{"num_hidden_layers": 13, "hidden_size": 768, "num_attention_heads": 12, "num_key_value_heads": 12, "head_dim": 64, "intermediate_size": 2048, "vocab_size": 47335, "hidden_act": "swiglu", "norm": "rmsnorm", "norm_place": "pre", "norm_eps": 1e-05, "positions": "rope", "rope_theta": 10000.0, "rope_fraction": 1.0, "qk_norm": false, "attn_scale": 0.125, "bias": "none", "tie_word_embeddings": false, "parallel_block": false, "init": "trunc", "init_std_qkv": 0.0159, "init_std_o": 0.0159, "init_std_up": 0.0159, "init_std_down": 0.0, "optimizer": "muon_variant", "learning_rate": 0.00656, "beta1": 0.95, "weight_decay": 0.017, "lr_head": 0.00543, "max_grad_norm": 0.5, "warmup_steps": 200, "schedule": "wsd", "decay_fraction": 0.389, "decay_shape": "pow", "final_lr_fraction": 0.0, "batch_tokens": [65536, 131072, 196608], "max_seq_len": 512, "doc_mask": true, "train_tokens": 1027000000, "max_steps": 8267, "dataset": "wikipedia_en"}
Each number is 128 + 24 x the weight over its row's rms, rounded and kept within 0 to 255. Layers, rows and columns count from 0. Numbers have three digits each. The size before them is the row's rms in percent of the matrix's.

# q: layer 6 attention query, 768x768, rms 0.0607, rows 721-767, columns 384-447
# k: layer 6 attention key, 768x768, rms 0.0617, rows 721-767, columns 384-447
# v: layer 6 attention value, 768x768, rms 0.0745, rows 704-756, columns 384-447
# o: layer 6 attention output (transposed), 768x768, rms 0.07, rows 704-756, columns 384-447
q721 098:102091121149123071085118102094116108130088124088132150155153145134136153094106166119095136121126099183086138118098118151102101088168120140158175160106161111095105150126136149135139090132141099
k721 090:145192117103178113115130119144112108142132121174137153126139134125146134161126102102176143149168110165153080134099157066140128142090083127108139107130114103123173124065113163104113127160158135
q722 099:142145093129117160100105163130110148150134080146104123118126108172156135101131109118135136133127135113079112130154070187149090124150127127142073161074130136139097153157123138144104098062124114
k722 107:109128129132115117134118104137148091129121167155150158113147146128124125135098142111095152100117101134118132088112155085109140114141138126136149093121101140126169147147142094133128157120126094
q723 098:140095086125123127095154124095153132162129136140145097116177116142130166173135121101098102131126101145124110085175131135144076154105116130095116112080164126147133146155138130124145165139150117
k723 106:152128149151134125163131128152136153152150110123122145149144061125110135102155085124152129127151133129142098154136169087157087137145120104134172136134138113142173139102127126114090147101128131
q724 097:102139119139136142156118142129181123100132137082117135135126167111111123101136132115115117182172127130126149129140125139123163133116175065165161099131088091132161101117108133112150069103101133
k724 099:156144121098109114112100186141117095160137170175125131094111124132128089151176137134059135132114159140133140109127114151106096120121110136081118129164147096133152109095123098170110119137110114
q725 103:143141122134176130162173116166118120104172101064091163147126076156134104137125116140166114124150150150148110127111141128154132139140117167148175121132150133105117161114152135162114148109118085
k725 106:134139111143091118099137153115094138103124094103133139140054161086119143140114089143146105130094104120115123119148095159172104104122124091113170104158129171100152130108126175073156101137143109
q726 101:094091159148148147149185127141104150071126100078115095121144101132117145131127139156124158123131123112181115156149099089122096082129135128098118127120104110124098121111117081097084134166105130
k726 101:103131147126112150137092119086172151121151147150155168140134144158145138126135113144154121147143165141079163133127158125124145148146119122097140117136120127143094140108122122092140137174111127
q727 101:103118131118129148148124115128095140109142128124075110127106125185137143101108099173080122170139151156110128163141125134112121146138128159126142125152184172097115120111131140119130157149127103
k727 104:127121095150111135094168130150121126130145109167133141118150141130141133108130115096130140100138105139161117161152125156136095134140062070099109149131122104087098072124108113134174112126111108
q728 104:142171152136150119123076143091132132072134146187114086112131145113144112145152102116135129142143138120140129113111142121103145155162096123107125132118091084074130128119164133135141104123147133
k728 102:127088095138142119138131105141084098094147148137081195097109134134197118063127117162164099135131106139129094132122089116110139111122134131126118125134150146123162100153165067156137118083138127
q729 101:090172136092130127096156139081095130102189123123120157153138104142122093121160122112110160109161140148101135125095131128130113126144072147122156143152187158130153146128142176128165084163115131
k729 099:143099100165133160144163119124142091090115135146085148076076126096090183137120152113165111135147143130113146131150134097140127116081148130172113133145144129116151149108110118129107098114124088
q730 105:135116139121141133112155152144109118133108125094071085155113168133120160185109103140132139132123144102116204132138139124144136104173129161089074159100172124127114154134129072150130130151132126
k730 103:153102142147094127136143133119112089094130146127116114115120161132111123124118124114125146177127093108133149106145142148147130199112132138142113126129124102086165116118150158081099115092103168
q731 102:127147134133122146121091133165105142138099116090136181125127146152158137118088123153130114100096123091145137150150126176121143113135187153103118139147170152109161097110133112137142125113100154
k731 102:125098161153119179159139128131064111141144124097118142136098153095129139079124128114162127102129116157099129094122172162141133098147106116118082114109139162124142098153138125139120168108110145
q732 108:111132136103125094092134111120132134116123078143127138139103155081133089116149116115084127134168120117146144119123151164106153116117132157148144160156127133136143118162117121135191167112111088
k732 107:155080130119093166104129080102123147124169111103160158182100174129094154111124142101140140118110093139149161134099152127148123112124143104148086094138127139120123162179137119109140148140140110
q733 102:184147103154140139148163124090137140152135078154144124154138166126108125154124101148156131088120120125089155156123135146132108149144086110146105142146115132106126151146098130117159099129132138
k733 097:100122145160177128105159101069120122135128174121126093107136169113149111156166096133144126083094130137119097104129144119145071095130128123160127115090152156115125090108128171086145125141113155
q734 103:152106118104173122123133091115104117148164144158157115129137172127145131144106147138104122106141169150154127162148128121129139120167159116112122132147137141131115129147106153157131132092092143
k734 099:139172130131090148137159147124126139090069131159108153137136111126121128138115124097158160106151132159119178138135092153161079147144120108122110103091150140144159182128135090168115117111137116
q735 103:130079128169101113130124061081138168144093173140121135153134111185150114109123138109146103120154109136137144164110124085100139100177114094120170099102100139142138118116140108169157107157158136
k735 103:082144131116135115152122195131135072132149117139121112148119152127110152124129099137154103118133144122115128063106149144154102178078147147138141130136136105126100118160120114089103135127146149
q736 082:150119123122141141137158134188103121111129154170099148167139090145157139170124140091135161097145186129162145122103145099158146102156104127138122164141104167123136144115128154106163105123121114
k736 088:143110103118111110154163137079101141158177110127127137111139094095103147126098102171091104183155129077139135160146116118172114118129132159070117130138161125099115142115158152123097132139139124
q737 098:121133128135178090141094151132123173173117122093139109100113097134162133149137100157118127146126097142120148105134163172122146115131156102115204160109134096133111154157134079148109161123166120
k737 096:125120110120107138131168092087096152125147111143123156145175133117160148111108135129104166155124092138107144101162110078169159135148142111130100093137132151149133111107154142088158121140140102
q738 092:143155167141096091122116129142113111121156135160130126105134169102120115159123143127150118159119148127153133178099099102137114139142076134112166102144117142124141109148126142141105113150171114
k738 088:114125084111113122144153098073165189149143115134136142178177097105131120126145093145113107118133128102107158119149138153142132123140139110131106122121122140171139078107125160126161121122081107
q739 089:159117103065115144081110108124154134118134124152090121155138091125131114096186131132119153074115122135127100097144166161131131147087084137183135116178059119137134096117098154113128127105138129
k739 095:146120163126151115114141116128114131112158128123145143138139093160108112121185127137146102193104138110130129117135148122120100176128139117125110069156146131096107097101096158127122117117115133
q740 087:148089122118150077139133123168124139102096115123112094097124151109153131152122122166119142155123121135119126086148104162153124117128155108137136136138166100131138110139119122112106126124102111
k740 099:107146144148143157120120107123136098115191171128115151174131127119103128133156132115168122089135166117118131097124099087138151102122159134145097119126160116128074146163126142158149127141126120
q741 098:149112116105111138157118162181126118099174126167122127109109139152107136100133078112162122120140130117118095147103125139099082131134122123108157108108138098104151143071128058080155140123120120
k741 098:085163110154094128161107130089098137140129114104123092139139152138144132105117106146149147139105118137104129127135116192160148120177108109092070145095131108108131156135132099121159128135147091
q742 094:139104104157168107167111157169097171117101168131147095128098096162136130096150121120112133125127142126116190099136085076148152126148132105142097129088128141114116110095126089135132109180095151
k742 097:115108119129135101136063150099127129073119156129122135120162149128131127174176102106084109141144141126132089154108128179130141091114097135174158147170135107107120083144134123136133109130108096
q743 099:117134133174153143136158131168155143116108124153126128138161098127170154133144133113129125125154118150158149140085142103179155119113162099151106118123163114137145121124147120121154154156045147
k743 101:113140137124111151150103104158120174120099139094168123127149123177136138131123141173152145117134150112153129118069109098091116110110103120113167121120146115147126129133106127105110108135147145
q744 103:112135120114147159133102117143120139105090122139126142153106157112181142140146135092139142161141138136138100128098133174125117140134157138104159135153172151111141112118131120104141171134119132
k744 098:123148087105162103151091131150095117109156105141097154108115121121131129128107158142115070124149147102124155146088132116102106096118155117092133161123129144140109146150128129143097163134105125
q745 100:161118112081131129137120149152127141113134144136102136130081140081148150134165117144123176105151128088135105139121127102122135112139157126115093154090145103151176111089101094116134125131177116
k745 099:167141147131115130145141152120173182115111132142136118100167090129139093133132125077113166131108157129144109097149119082091139104104182149150075105135086130082113134131113101132130125155142125
q746 098:095159157124131125145110137134147147158115166179106150140125123106101076156109111120151100140122105172128125137118115121131113170163112108087127085152158119136156137128167091144117145093125143
k746 104:184148082124117117113138136116129112152114080088173116113112110144133061155085155143105104133149131085104116132075132180108169131159114156119086188152107087109119103129132110101108148117117124
q747 096:111123157116158102106134147143117131096091123158123114151122144159126107109132104164105160113178132110087167144133138162113124098162196145113148142141112136119115153148135144171090143084132133
k747 101:111097117107101185121137119137111141158145120129129136112162115143110109151122182123110162148097144144107115134123120072119107121110103148126102139153105125172177109138135142149098120091111083
q748 103:116120125105124117062143105133127163092143154083154126155115093149131109148129154142146140105173134122138114126139120120146102127168143177141173151076134130093129134136141128104180117125151144
k748 105:131143133128160128162119151109130138136106109091114101140098132118168123118098134104130142129146103137172110096146114152088112131111099118145127076132110146175161109154119151124121109145122141
q749 101:135167118147115103126095139135130113125138095142160150146146136101129147131154125106150141078137149162123128119144126148140121143120121164135145123181123111131115105110132113149109127133096131
k749 102:137119140132133148110126097154126136131152195129096152168151109124158140153099119109116147140104151122137148134122114122086123150133125119122150099104170116137099116191187126126122131132115158
q750 099:139116131140094136134120124136120084089142139106139166125105080137113119138142140136132115148133142100143140134155122124129132075106129138132145117144127141096132117126099093129134119092166130
k750 099:144151126138103177126147154092123129105115102125142141151114131102118167103125166153137092129126130128164083105102085093164147120157154091106139133101114149136123173135097121170138155119129164
q751 105:155107145144118118136122123160140120107120138124114138147117143143122170134147101165083129112132121132121100121103103142151128148121162116114128111078116155119157105126121141151088159135117094
k751 103:144121099094106152120135093107116180114124116122141160150100148132158163185127126118149120126100113126137128154135078075091132118127122137121139097130095113106154146130140146114091162109159126
q752 104:158095115151125163158151156124081141106140122110162169113112175094152124090103120111142168163091100113167141139122110132114130133132104090169116123149113157138143163174094092116137125125119133
k752 100:104138115157134137135115130117153171107125174118110133075076146066106136133135155157144173136156127114098132125156153155122116131165117173146152144095146124125141162131136129088124154138108094
q753 093:108098164106130104061155131120166159131155150140117097110100082133134170130114114084162134156110108120071108135139133121148131148130145113150163129069148121115151101125125123112100138118144149
k753 111:119152117120113109158092151111108147086135115154144152144120093141131102155132098125139058157138114152131102141102133182141158134133117160110149148144118123144112109125129147148138127171118137
q754 103:140090155110116100169102115143096124159140153161131159123180131111139152105156136119141171152153096152153103101158133116122167100143138076144150180126156175100144136150126098136132154123121118
k754 101:139173154112114128127186143142120134122153115102135087120115153115133103111135142144119152125125179121159130115179141135137143231151109153131093132142077149147137107113120139125115134127141096
q755 098:100157155132100157106096125131137152125091084153106109140133146189165168161109145145075160097116149113139111120135106136150091167133164112107147105142118153116107147066151139152117095137095143
k755 100:153127115164128148112138129138123132149104165121173147110154139101104096125139169186130105163148129151111111126108120151112155132150080120186147095093116125146176114116134122112133157124123109
q756 103:144121154115154180142100098119162158121130128184156116106111148135129113130140096106102114103139110154140132091136106146128170109095116120110063135163088178152140130134101137193085164130117165
k756 102:154127100133109138127136150149161132149127130176112122106127132093110103146144137123197164129094108144118112131140111106083115186174129130129132102148075162115093139111129147109135170099111121
q757 102:158160132138126115110151139146143107127139111132140126143162142202112143122110143112134155152136073145126128114111105129122135157101162155161111153103118157139148130111133141135115130112105146
k757 102:141118133118158147129140155069108115140171101148140142146137160068130143123133111115160131187153109138122092109120111150155129138122134137105149134117120061122151135159149136157163129126148149
q758 102:124129113116159095132125105179125151131092153122118142149103131134109159112108157108075108148116165130133175140160114128108127129118097134152132137127124132103155101135124114125140114149160091
k758 099:173171093113123120136132110132119138143126128082128149155137134143122139121112156116146101174130123105151147102116089143108144135074142150119131118144134158139117123126087115114121124114125151
q759 104:153135152097088121133163114160138165128088133115116121146087156143096092113105168129120174076165097114134114138148140098109116135089135175080137119122142107096148117140117140147132171160147142
k759 103:116120109102092122131123150098116152130144098132126120132103111151098120106110097117112084112102126137119107150091131146113126165108132118154139125131135109140159151064138132113161134106127136
q760 100:154195161128124125139153141162155106158137161135168131093118109125118119137113109159112140133108132076111143132166127116138088049163142129125115140136126152118104138154141152104125148092091108
k760 101:112109142126088142128151123119088152081070097132149116161177090192133121121134089157146151102123134096159083141119138130103112149136101133151139109179104085141123113103108079138146086128137101
q761 101:081146107064119137114107111103106125101131131113098117118102126116142129128100148128108139112130104097108100117109139138170132148132146124147170151131152125125152120153090134120117099065127128
k761 106:130127122162099110118146118128134138132107150132141168090139140158122101112139117088122104116135153151124157174137123127075109137110162127143112141155127122129123194093077147102109133120132144
q762 100:132105119167134181121154116130121118140072140119142136099113192134128087082167088150158135079124168119142179117101101132087120070132152143100080104152130113105135136107153123114126126138126165
k762 100:108124160161112131129111138134135157165087102158135158142125114080116155111083129141103087124100166116131119081136112130119068068111136114128102164140135132118144111122119136140186141092142141
q763 101:088131119129158095165149090108171150104130110114130127163158140113112115139138153135076135111130139128190083137150124139109124151130101133110136106122075124129154126133114076150136146148133123
k763 103:090141147123111113165101158152124123137126102138147095089156113084110168139143123098112091128115127072131085134097097104125128096100132087102113124116123175141161117103071061096127133154136137
q764 101:110133110158139137125124131090110132131139136124149159107106131139137176144123082178161155094159119195119161136178091124127116119156162122149191151142130098132113170159092107114099158098106096
k764 099:144180119104134135104137112120099135103105108114132145140129151172134137133107134119186148135112105121139138123111131144109098128120178132121109110149140126111092139109126152159149108144105166
q765 100:154129190130112144126116113123073161096092110074103123113117133138101154133101125079115145109123109158120119101135094129084113116145105139166147118136169132102132151114159101125137124112151141
k765 101:109148127105126128117128128133143114150149136143145159139106121114162115133157160112135113163142124132144152123133186124099149127166140157145089113168126136161133144120103151151150093094153101
q766 099:129135113159109119132161143158097096152150143140138133141135118136199058135132111132095150156143107113120171166134136039124144171094125092124146120133100115128125121130142134140147109149119120
k766 104:157078130136121128169166134116122106139107111109140129121104128132126135160136121139139158158109125136134118159097118158091111089133109121136117122151149102136139074150189151110120130153159117
q767 104:132131127164155118108112109104137136092117114111127160122101151111117129129153109164111137103129108095127126127125094118148168152142173122166134122136131120118146153159105140138159166134160113
k767 103:133086103094097165135125113124114068106178121130102124130110150189068152134130109115143127145146167126122115132110139135116137136098126114128087136106133148152116125166148107109103127102124123
v704 101:149127172114146136126154131140152156112150206126089174122122180113167120125082125153141100137101142142148089149122087116123136107130140114129152143112127136111099138113132117127127090130143178
o704 103:150095141115153137131127146124127116109144116117133142110153110096166145125124130117146157136098126113097132172134140097144149087127145092170144121132161101167197098167100111158163107112120147
v705 099:108097099106117120080114109175151115105094110140184151150122143144093146120132110134122093135130138170123118109125130105145164097135162136148130155122146127133102143145160163124084134121169096
o705 100:119157113123171124142121114139101168105108150164126121139108104133073101137126101090098155133151091122107152143134089133134152132176134152065106134140132116193119145103094146103125127152117110
v706 100:131108107116158122133157120087115174111158125148163109082136112133130113112145139096146118133105144165122158118129148126114155093096119113136101137130094187170168124150126154108095161180143116
o706 104:123196124173116131110099102120114120097083105079137156127112117118105139106164129125119159094171110099134163133098119115100109115128156116100145143122134090147091158099123158086090106120123127
v707 101:119129112149094140151098100141141103124154119155103137093140146131140078145110129141095138148099127158132155107143104152172127120155092092145122115130118134124189182108137137112114110124145105
o707 100:089132139088085097134101109142129113151110095143179113132129097143139131089147138099133114165151118120131115113162110130172119086121162122126099154110125104098170095147122102098107103155137142
v708 103:131151107077158110151123176116089146153104124140092064119117165110117110135127186139140113136109099079154122127140104156135125113166087149099123099111130120109121154140168098128089121114143141
o708 102:124113107068145119161129147130107106129157130150127073145120144137154125156144113144120152166113063088167109079137148156133147170089123144131117145121086152138176120135106139126107141139114150
v709 101:169133116126107141144097110156159133167152112138137130124115093109135098143137121147103071131137135161120164159147129151097152127138112134115100118144116126138102127150164109114150121081149155
o709 101:146086123132148131159173100158155144144154092149107106176133127132133141122110103114171116146070118137150068156127160102124135131155161128121132117111139119108113111113132129136163127143164141
v710 100:154149131127160125076126138096121115146115118163109142104111088126122100120146121144120103124121138114104114132080129090141162146094115111118122122158131169088152115118125126112142139150115094
o710 101:144137119141149113120120111164114083157137137099111126171133163159125113153102134160100129111136140158155123143106123180141105108131148143137125132124142130126129130121165111112097131130140163
v711 100:121139101151143135106138156135114136133087120105117130110132129147129121154115104092125145121103152119081155119117042103126126141112118096119133136103120130129128111123108117091135084136161093
o711 101:128111114118142122164142124155145129093132096122098157154122166107125121147137130146115173135140174113079117106101138102133148183161144148109140129111128157111131117122179130119157148121099156
v712 098:136158102140165158141151116136123124096116150143127132104155143120157133123126133124129098125161096117106116136130116076107115147110134087112104102133145159097125115141158140106132124123125122
o712 099:149111137132149114122109104134157113161132102174105111124098154103121077114113119115163110127111138126091160091119140106091162108066114134168117150173145122114114138126151136160115130094131112
v713 101:141105108121126115150101114150107103125160136089139136171119141141179156119132147148166132115173105102113085126147183202142100131169114133134115164173161076123162078089123111068176089129120154
o713 103:119092124119116112102171131110146135168117119141124099107137100102116127114178138116079107171068127142101127128106146081113154090123142138109126125093107125152123120140101122132091077163152092
v714 098:116153150124098110115107154131105127138131106138143134139160101109133119133129144147122103140165130102119102120115089132126134110122109113118133119135087163109112150132122140142141127153080131
o714 101:105104139151132163136148111098138093096114114130172125132120134151140130098125136152115124156108123143144100135145116109130134168114095114169135137113123145132184159139112133134113139154095109
v715 100:085128176082144154143110192143117126129122131145167149109147154135149102077122118087138185148117128135104135138133144139141146138124167108166121138100136110109126106149112121152096095149119152
o715 104:130104135113116127135120114132096125091133146094109135124112085143095113124156112101129148135129138095094171186150149166197098115132139169085197135152141126120120141161175147140101073155115094
v716 108:171138114094117117131131104083121129115160120133135104117127127151106119127131127122116131094157143120113169122170098126135117120148132127090107135137109123159088121119068183111135099141102092
o716 110:096085117138151155095151122115112165125161090103126156086081070131157095135095133168165138081118134129115144121119150056149133133132099132115143122116148186120183140090072121136179136140087145
v717 101:140076127102146140106170103126129137118119117113110152133084152109138139095122167161108110152125147138118095087124118116135138090119127095079065121125090122137127119124125125127139161086147120
o717 102:114120138144152097119149099154105141157144135101113146175152103149107142138157164079160126121112117142186110127109159082081173174151126133079109109143125148117118156116106130085070128150132091
v718 102:152134127115108139167120137129143155114091132179117115111129122100148130087093081137098129102071139130120116119072150104096115086088129155089128132126149132157078161136128128153127127142096117
o718 103:112140116112129113171111149166129138162155147112119085127090109155093157161098120144091131116131135100144054149110145082180116124134141132107170117177096152086166144125125128107119154146110116
v719 103:099134146105104133126115156121134135101172130146149111157130070120136120108151142149147133121148125132143153121099131156119135153116119147111106106124109152153151115126121147123139142148117119
o719 105:115110144110076165112154148128113092124129166111096118110104116136101142138146139127101089089105147110144126148130093045112112128146114132091083111108123127112100128159129119127105166129135134
v720 098:125148114148127156120096176177105140108129122116131144159100105134133085128166112138100101138120134111157116129121100165089152063139125144152130158127123103135139131143182163128145173109137116
o720 097:096160162159132135137124141127187152121140163123108135153118095161119124125126128157129114136122142143172168159116112082116132144075138131148169136150139184124145092112092161151138133165121107
v721 098:137105161124136131116088122136149132090122155117120113155160092125128144117112124153108109136133164094166099094134171177116114163092119132125107146111155160121167104137139144187101092071147140
o721 098:118145134095128112103183119168092092169117128105123135108170140177150137123120153127110130060133111124113112134107148087130130156111161124102112145150122132153117132158110074116127132132105163
v722 097:148093075093131166120133112137130138112128115136101112141125125134109114143182128124140163144112130148141102170110138090133138087124120114120097104099124137134100132095120086143126130116055131
o722 099:192084071097134124107135109167141131141138087131112155111111147107135171112106152111124125130097120116145089123152149170150075172120156153136139119155136120077092162117120116072099129127117133
v723 108:108120074111104148123167132125165103123138147128141108095133124156142093089116150143166163118133131124078160131150115152104139180125127104152130166131138120116088100148141157118128136142090114
o723 107:131090137115129122147110112093115127129123157148141132128138142107156137109128132147119121133116102088103125135111134107145111136130063134137087130099148103141123096098148133092159124143166099
v724 104:122120131125140123080141144118133142127123138123132130133101123134125139155089143156120125129180152141148152147136165080098164120084132189120135132122132150131150142146133106161095159120130143
o724 106:164134137097127101128141123158083114144127151110162142165150129109092133163095114173182108057132122136135110148146138104117100131150121113098173143136163147123116158138167142087117152130128123
v725 100:163129141134101165093129156127144131158115108100141136088127143114178151162103092168143151126132129143168131146121111155134140184114108156157100141137129116135130119172089117122116140136107143
o725 099:163081165109109121129131127138140115133099118133116146100176058154124118120089129128139121111123134155165130108118136087118150127125125132129181145141126162139141080099164131089136132174148109
v726 103:104160138132133159118106099162114135175167121142122121122116119107140114124162115088138165132118149098117112141147107111120110120154126117120158067130101148151146133134123120130128164135096116
o726 107:126138181113170095096120167115120156108111165134106127155098091155138142138125156108138118064137113117106114117122115118178117087122096118151131138078146100126129121178072126110130144137162148
v727 107:127120107085185139116127105133180092140142085137128118114120107139166145134155164129123131146094115165120073153126135161118120100108149091145138142154114149115108084129100137108120163094121137
o727 106:145133104122092143140108175103127150142131159148159162144160111129152163108171107135119102124166147139090155138145100141105178125148100156123101124155079160124100112088132093096149131096135147
v728 105:126137143124117155166119105148127134148041112118141138136117129114102147103143114151144107125084109150138127106150136148152147097122136133100146174132128096124154181102119176133127114122100148
o728 109:096134113119121148148143118093110098136136113123138110111142128144122111115124130147116137150147166124101149151143105051138123134137157100131103162111133114119099126134120096099079109112113098
v729 101:120096172157141163120143151137165118107150118135125099121134054167100164135117147097094138137165141084132126069115112155116098178125158075113115111143118128131099102132122129127132137121129139
o729 103:146190137116141119095160163076134114172154172106119121143176111117089095091149162149123105122089128150126110094132133152085109124102136120142122107149117143164115141150142148162133137122136104
v730 105:143139139095145114108159130119113140092076088126170124140156140131177112137110133127176129141144124108148082121189135078129156102143119111137134129104100153143152123151121110103163132099118123
o730 107:132089119137146132130118108100079108165116129124122128119142088139104082162115140152129129126132097105119092123116115188157131127133128117090138115106113124141095172111120145119170094086136130
v731 106:129110144129149132135143140101150122135103087122134125117123101121133106147112147145145137132112141111095111093152099104163099141137195146142113067122112080115096134109121139150145110143090123
o731 106:139125121162114149100162121113113113145108149096118131063122131145139136097114093171163177156141100156160120133144084110131141145130121084102155103148129131130142154159107171138120148165141125
v732 097:146150108121137135104122098138139138095132082128176124113124123158169139163104147152134169119170141150114121099141128088144094101116118136085132141102121116166123119159150126109130113107097133
o732 099:134146149079125128162135094166111118109113076131146122127123114133095177116136098104122165138100105131107109116124113133122096096112142115132153092114160129103131159131103100156118099113101155
v733 102:132146148139146139163132085152130134143133123121122148144110148123130145121155120112149136108133093155141136115173149104153124109084128128165129128107132125163137132121112138133156127126087161
o733 098:139131128128135102134129150101089159141142131147163125134135148137156125146107151122130142089177116127088181123110118150118163099109118099108204140103102108096141129104100103114121138112111096
v734 099:114153143117104113102116139112100139111122187096143143101131151097134097080120168106128108114168169119111152115173136163137107114174064174175159079130109102141138157087122101168128112172125116
o734 102:080102133114165108159097128141104131125096112121120147147114158103147149073123125133125098120109156131113156146164127135122131132124125145090082079113123113099155139088120123161136130084158152
v735 108:145145112143135147124107114149102139128118126150118143147144189089076182146088180134170141130123102141133097134124143212121095114103154138137170138087107151083140119167155148141124108137080132
o735 108:112147126162111117146164120057132106116133145099090130113118092120138180144133117084125126125143126127056099138154109201167150115127130142134071144124146145150084126169135100146111145100122130
v736 103:139133135099100131091158131140122109131117138172098152124112134159127189166159083116136086164133115140142114126089110131121171131169131153115151125131109118089106131112148123133101103131144176
o736 101:143138143160153124111176122120155142126129189151138086141153142124115105138132135112158166152172150154109123140126112141112139154158146197126127173115112129148134115151101155127186137130123153
v737 102:102175111096146147126126086127147102136099131140057127115164090133120168139105162183178145098115125136107157151125096116132185110116149121127160097087139166124128164179141161108097121117130111
o737 103:120093098122130152193128103169108106127107140117121162116108117145117144134097101096149118097119101122151104158172135177140131142155131132146132121065149151126135094134148138116090097107129116
v738 108:157131102144130149168120115144141138140141128114156160125160107147139157092170151104148147156170148118167129134129118160144128106114128151100133161112191147107127104148124136120117135106153122
o738 107:110183140102125121116142104140144131110112118148150120147146146139128113138141116110124117159116135099120092160140120149151149158110102126106125185130132122167142084139122084107093162159143134
v739 100:154115116190102085140105093115167113135148145143144124153144173150141084142165119097100109123131139108162125126097154157146121133184076083073128130132124143114118100127119162072107147088170107
o739 098:108152134128090139110144118121131116110116070145144166122141123145101118098106169124111114131117122110082088112150121152165116099098148161089127142131110084123141122121145162138162114120125104
v740 099:132119146137103162101155143116132110129121108091160128135115119098151110119156099159094130098168137100104098137126119123120111106115158174109082128101141169152143155119140139111092111133129133
o740 101:111133107178101157158142157123139099154107154090172110114136149118129103111142154144091131127166128120130152149122159103133121142136129121172152086115091186147110121182173197117141139117092113
v741 102:129094094168075134153158141143122118122081142153129111101110132126111166092138138126080151097113124107146104138159166155081086180144181166134089155132145119150167121139114131114126109116084119
o741 104:098127113114108096128176162137120133114125177131115124097113125148113114131098156121135098141092141131136064141091166141141112133127163128119114149149078133133149149099147100117155127164109112
v742 105:157119125098182141146145107136111104104119137137147146132190091143090113083131101136147087164071129112124080161129126117147106096089119132124132131142137100123133166143140125133098086105160165
o742 103:137138133115114138145132103120099080148135096123134113150098141102132117157143105130105145126113142172092103130110130145145152139117113140149127129138092138149122122147083120108124126111102182
v743 104:139128110139170167134113122137129120166093145120123099114147152139141130105139124091095140158120133108132122082144187118160086146071180143118090161061134145132131131161112131156129122122114131
o743 105:133094152143129137136132140154095144122148128156131133063150171125106122110147101081134131127112133103143097138138159130122124164148165145123115102129124099121145098123169077160104135138121114
v744 102:104130120071158135146135150124153106101141137142089143104116116138116119117113133137137113093113103086123107119158152144173117124110174127119142160149105134120132103131126106156108100133131106
o744 103:154080128115072119127143113143134171120142117134120160115118111105081136119149116142088091129110192091118140119123145088136194142120123163150078111138163169159122117127072156128116136144065117
v745 099:113150103134114161133115123130134140139135106115114117114173112130113153135141098160122108172124141130165128121108103134157144145142120178148158127139115147152112091131130092137168109147098123
o745 100:103125091129072167150136140163111115198165169121122071154094139129072137106114115084108131140095117121072156096136127143122099126102133144102075148120152136135094123117119117094151155115099129
v746 097:149111131117166112123167178162108137138081125115166154113109158118111150115118153118129134153099112156125076121106136078137081084103142103141108143107142147140132160122143142130158109140118123
o746 100:147098126135111088101153137126122164111144104155091115122092121110144123153117122118131072145134150133113106112089147144113141146106112109146139128155106121149140135158135150107125127137139101
v747 102:140151162125112104109120166155119114116138122178124133116101155062124134178117123134099112133156155139142092090104127155067120100151096160100162149108100128128112133155137130130117194101127137
o747 105:113103129154181128163136168098095122143117145105150145124141158148119154113121144150117158132150069161148111114107135148161111107081121148132160155097103128178152090096142135125123148109121134
v748 102:119149180155111102130150115135067135125144156119144120092126107110145131137159124149099156123119148094196147129136122089115122168079127117108139119193133131129127116148131107164148127127127109
o748 106:085139128162114133129071085154116164133119120157131091109106157135119128095120111143131107152120120137187118146102119106118104144117098128083151117116075157125132102149101108142137136138078138
v749 099:083100136082104125134130126117128124103152141048136157113137116117110127152124154090137131125134113106126097122142108207144109084184099114147111141123131066130150115179156104095130147149110154
o749 100:132090138168144157117120129118142148129104103123159133125135113148178122140161107121136102153098133140095150099120128154141120095093129109156083120095122146097171144169154147132132132172150129
v750 103:172127128140157098137199175123090115101106149134148136103143129133170132131069131153142154121118110105107096146078114134144176134159107119100183155097127135146153098133138115146141135109156145
o750 101:181095117158131139176137128158114134122147104157108146139098132109101128110107112083093091135123096131108131146169147161143131121127172122123047130127099149115124126130143104156124105164074143
v751 097:103090114151140061172139165120099101170101126150133157144136159136115129162118169154092147130083134152162140117129154136139131089098133169081109101112084124125148131157120130148117154119111145
o751 102:150132137118139126128164120146140146132147079131110126154115142139154135122078128098128110111135153140100094115120129164107041146127148143156128106126151109110128120108123139133125124124103113
v752 099:154074141100076099124132084149113187107112131173132118116136109086104114128106155159101132115119169146103093110097103081105092108104116151126091123144126144120139120126119126156126127122122161
o752 100:130123119163088120157113142151161136106128123152132127142171093140116143087114165156129097139077080132131102151143108118097085129092134136140164152108119136138126115136113145103122159119106117
v753 097:150130108123137142115123135115139118097078135123148131136134159147108127181119114094124120157117136161164134083126126199104141134148084156147095111100121101126092120107115142162085131142110147
o753 097:135112166125153098121163130121102098121136173090153169112132122117099134139092153121116066136150152129143178122146147053114162161075135113124093119144148165152156172117124126143095130107169117
v754 099:157173120150147127119161139078135139137123122145104111154142085119136137114119141127120094122111127141137157152102109151087138134125087138130114124149163158154067146127120100157127132145129114
o754 100:132180087098144127145116107156139107126120105142157125150108051113143103096128167163177113121129134127119076145140110113125100169110158151128099113173125151098119108124155112128169147115105142
v755 103:109162164116175143150130119124130085054148093099165105057127122096101112141148138172140102111133105141094119136089133141127134117132134149131121131123106121114138127119133112126126137165115082
o755 103:130109180131100124099124157115137125082127178115119129133170137134129157082123085149104160125154152155137117130116125192141136137170137138132086115117110118112131139107143113129114174162103120
v756 101:165143135127114153087062119133099153113162147140128137111153149125134096147145152115122122117091157157146155154118136106076128116092118149107137087144116154108107128187128183154177112108115065
o756 100:167168128114100091120129129139149150142154108142098141149156161098136115190110142163122154135113121143139121126082116193100105126156133089102142154145107146152079145162096146126122113099085151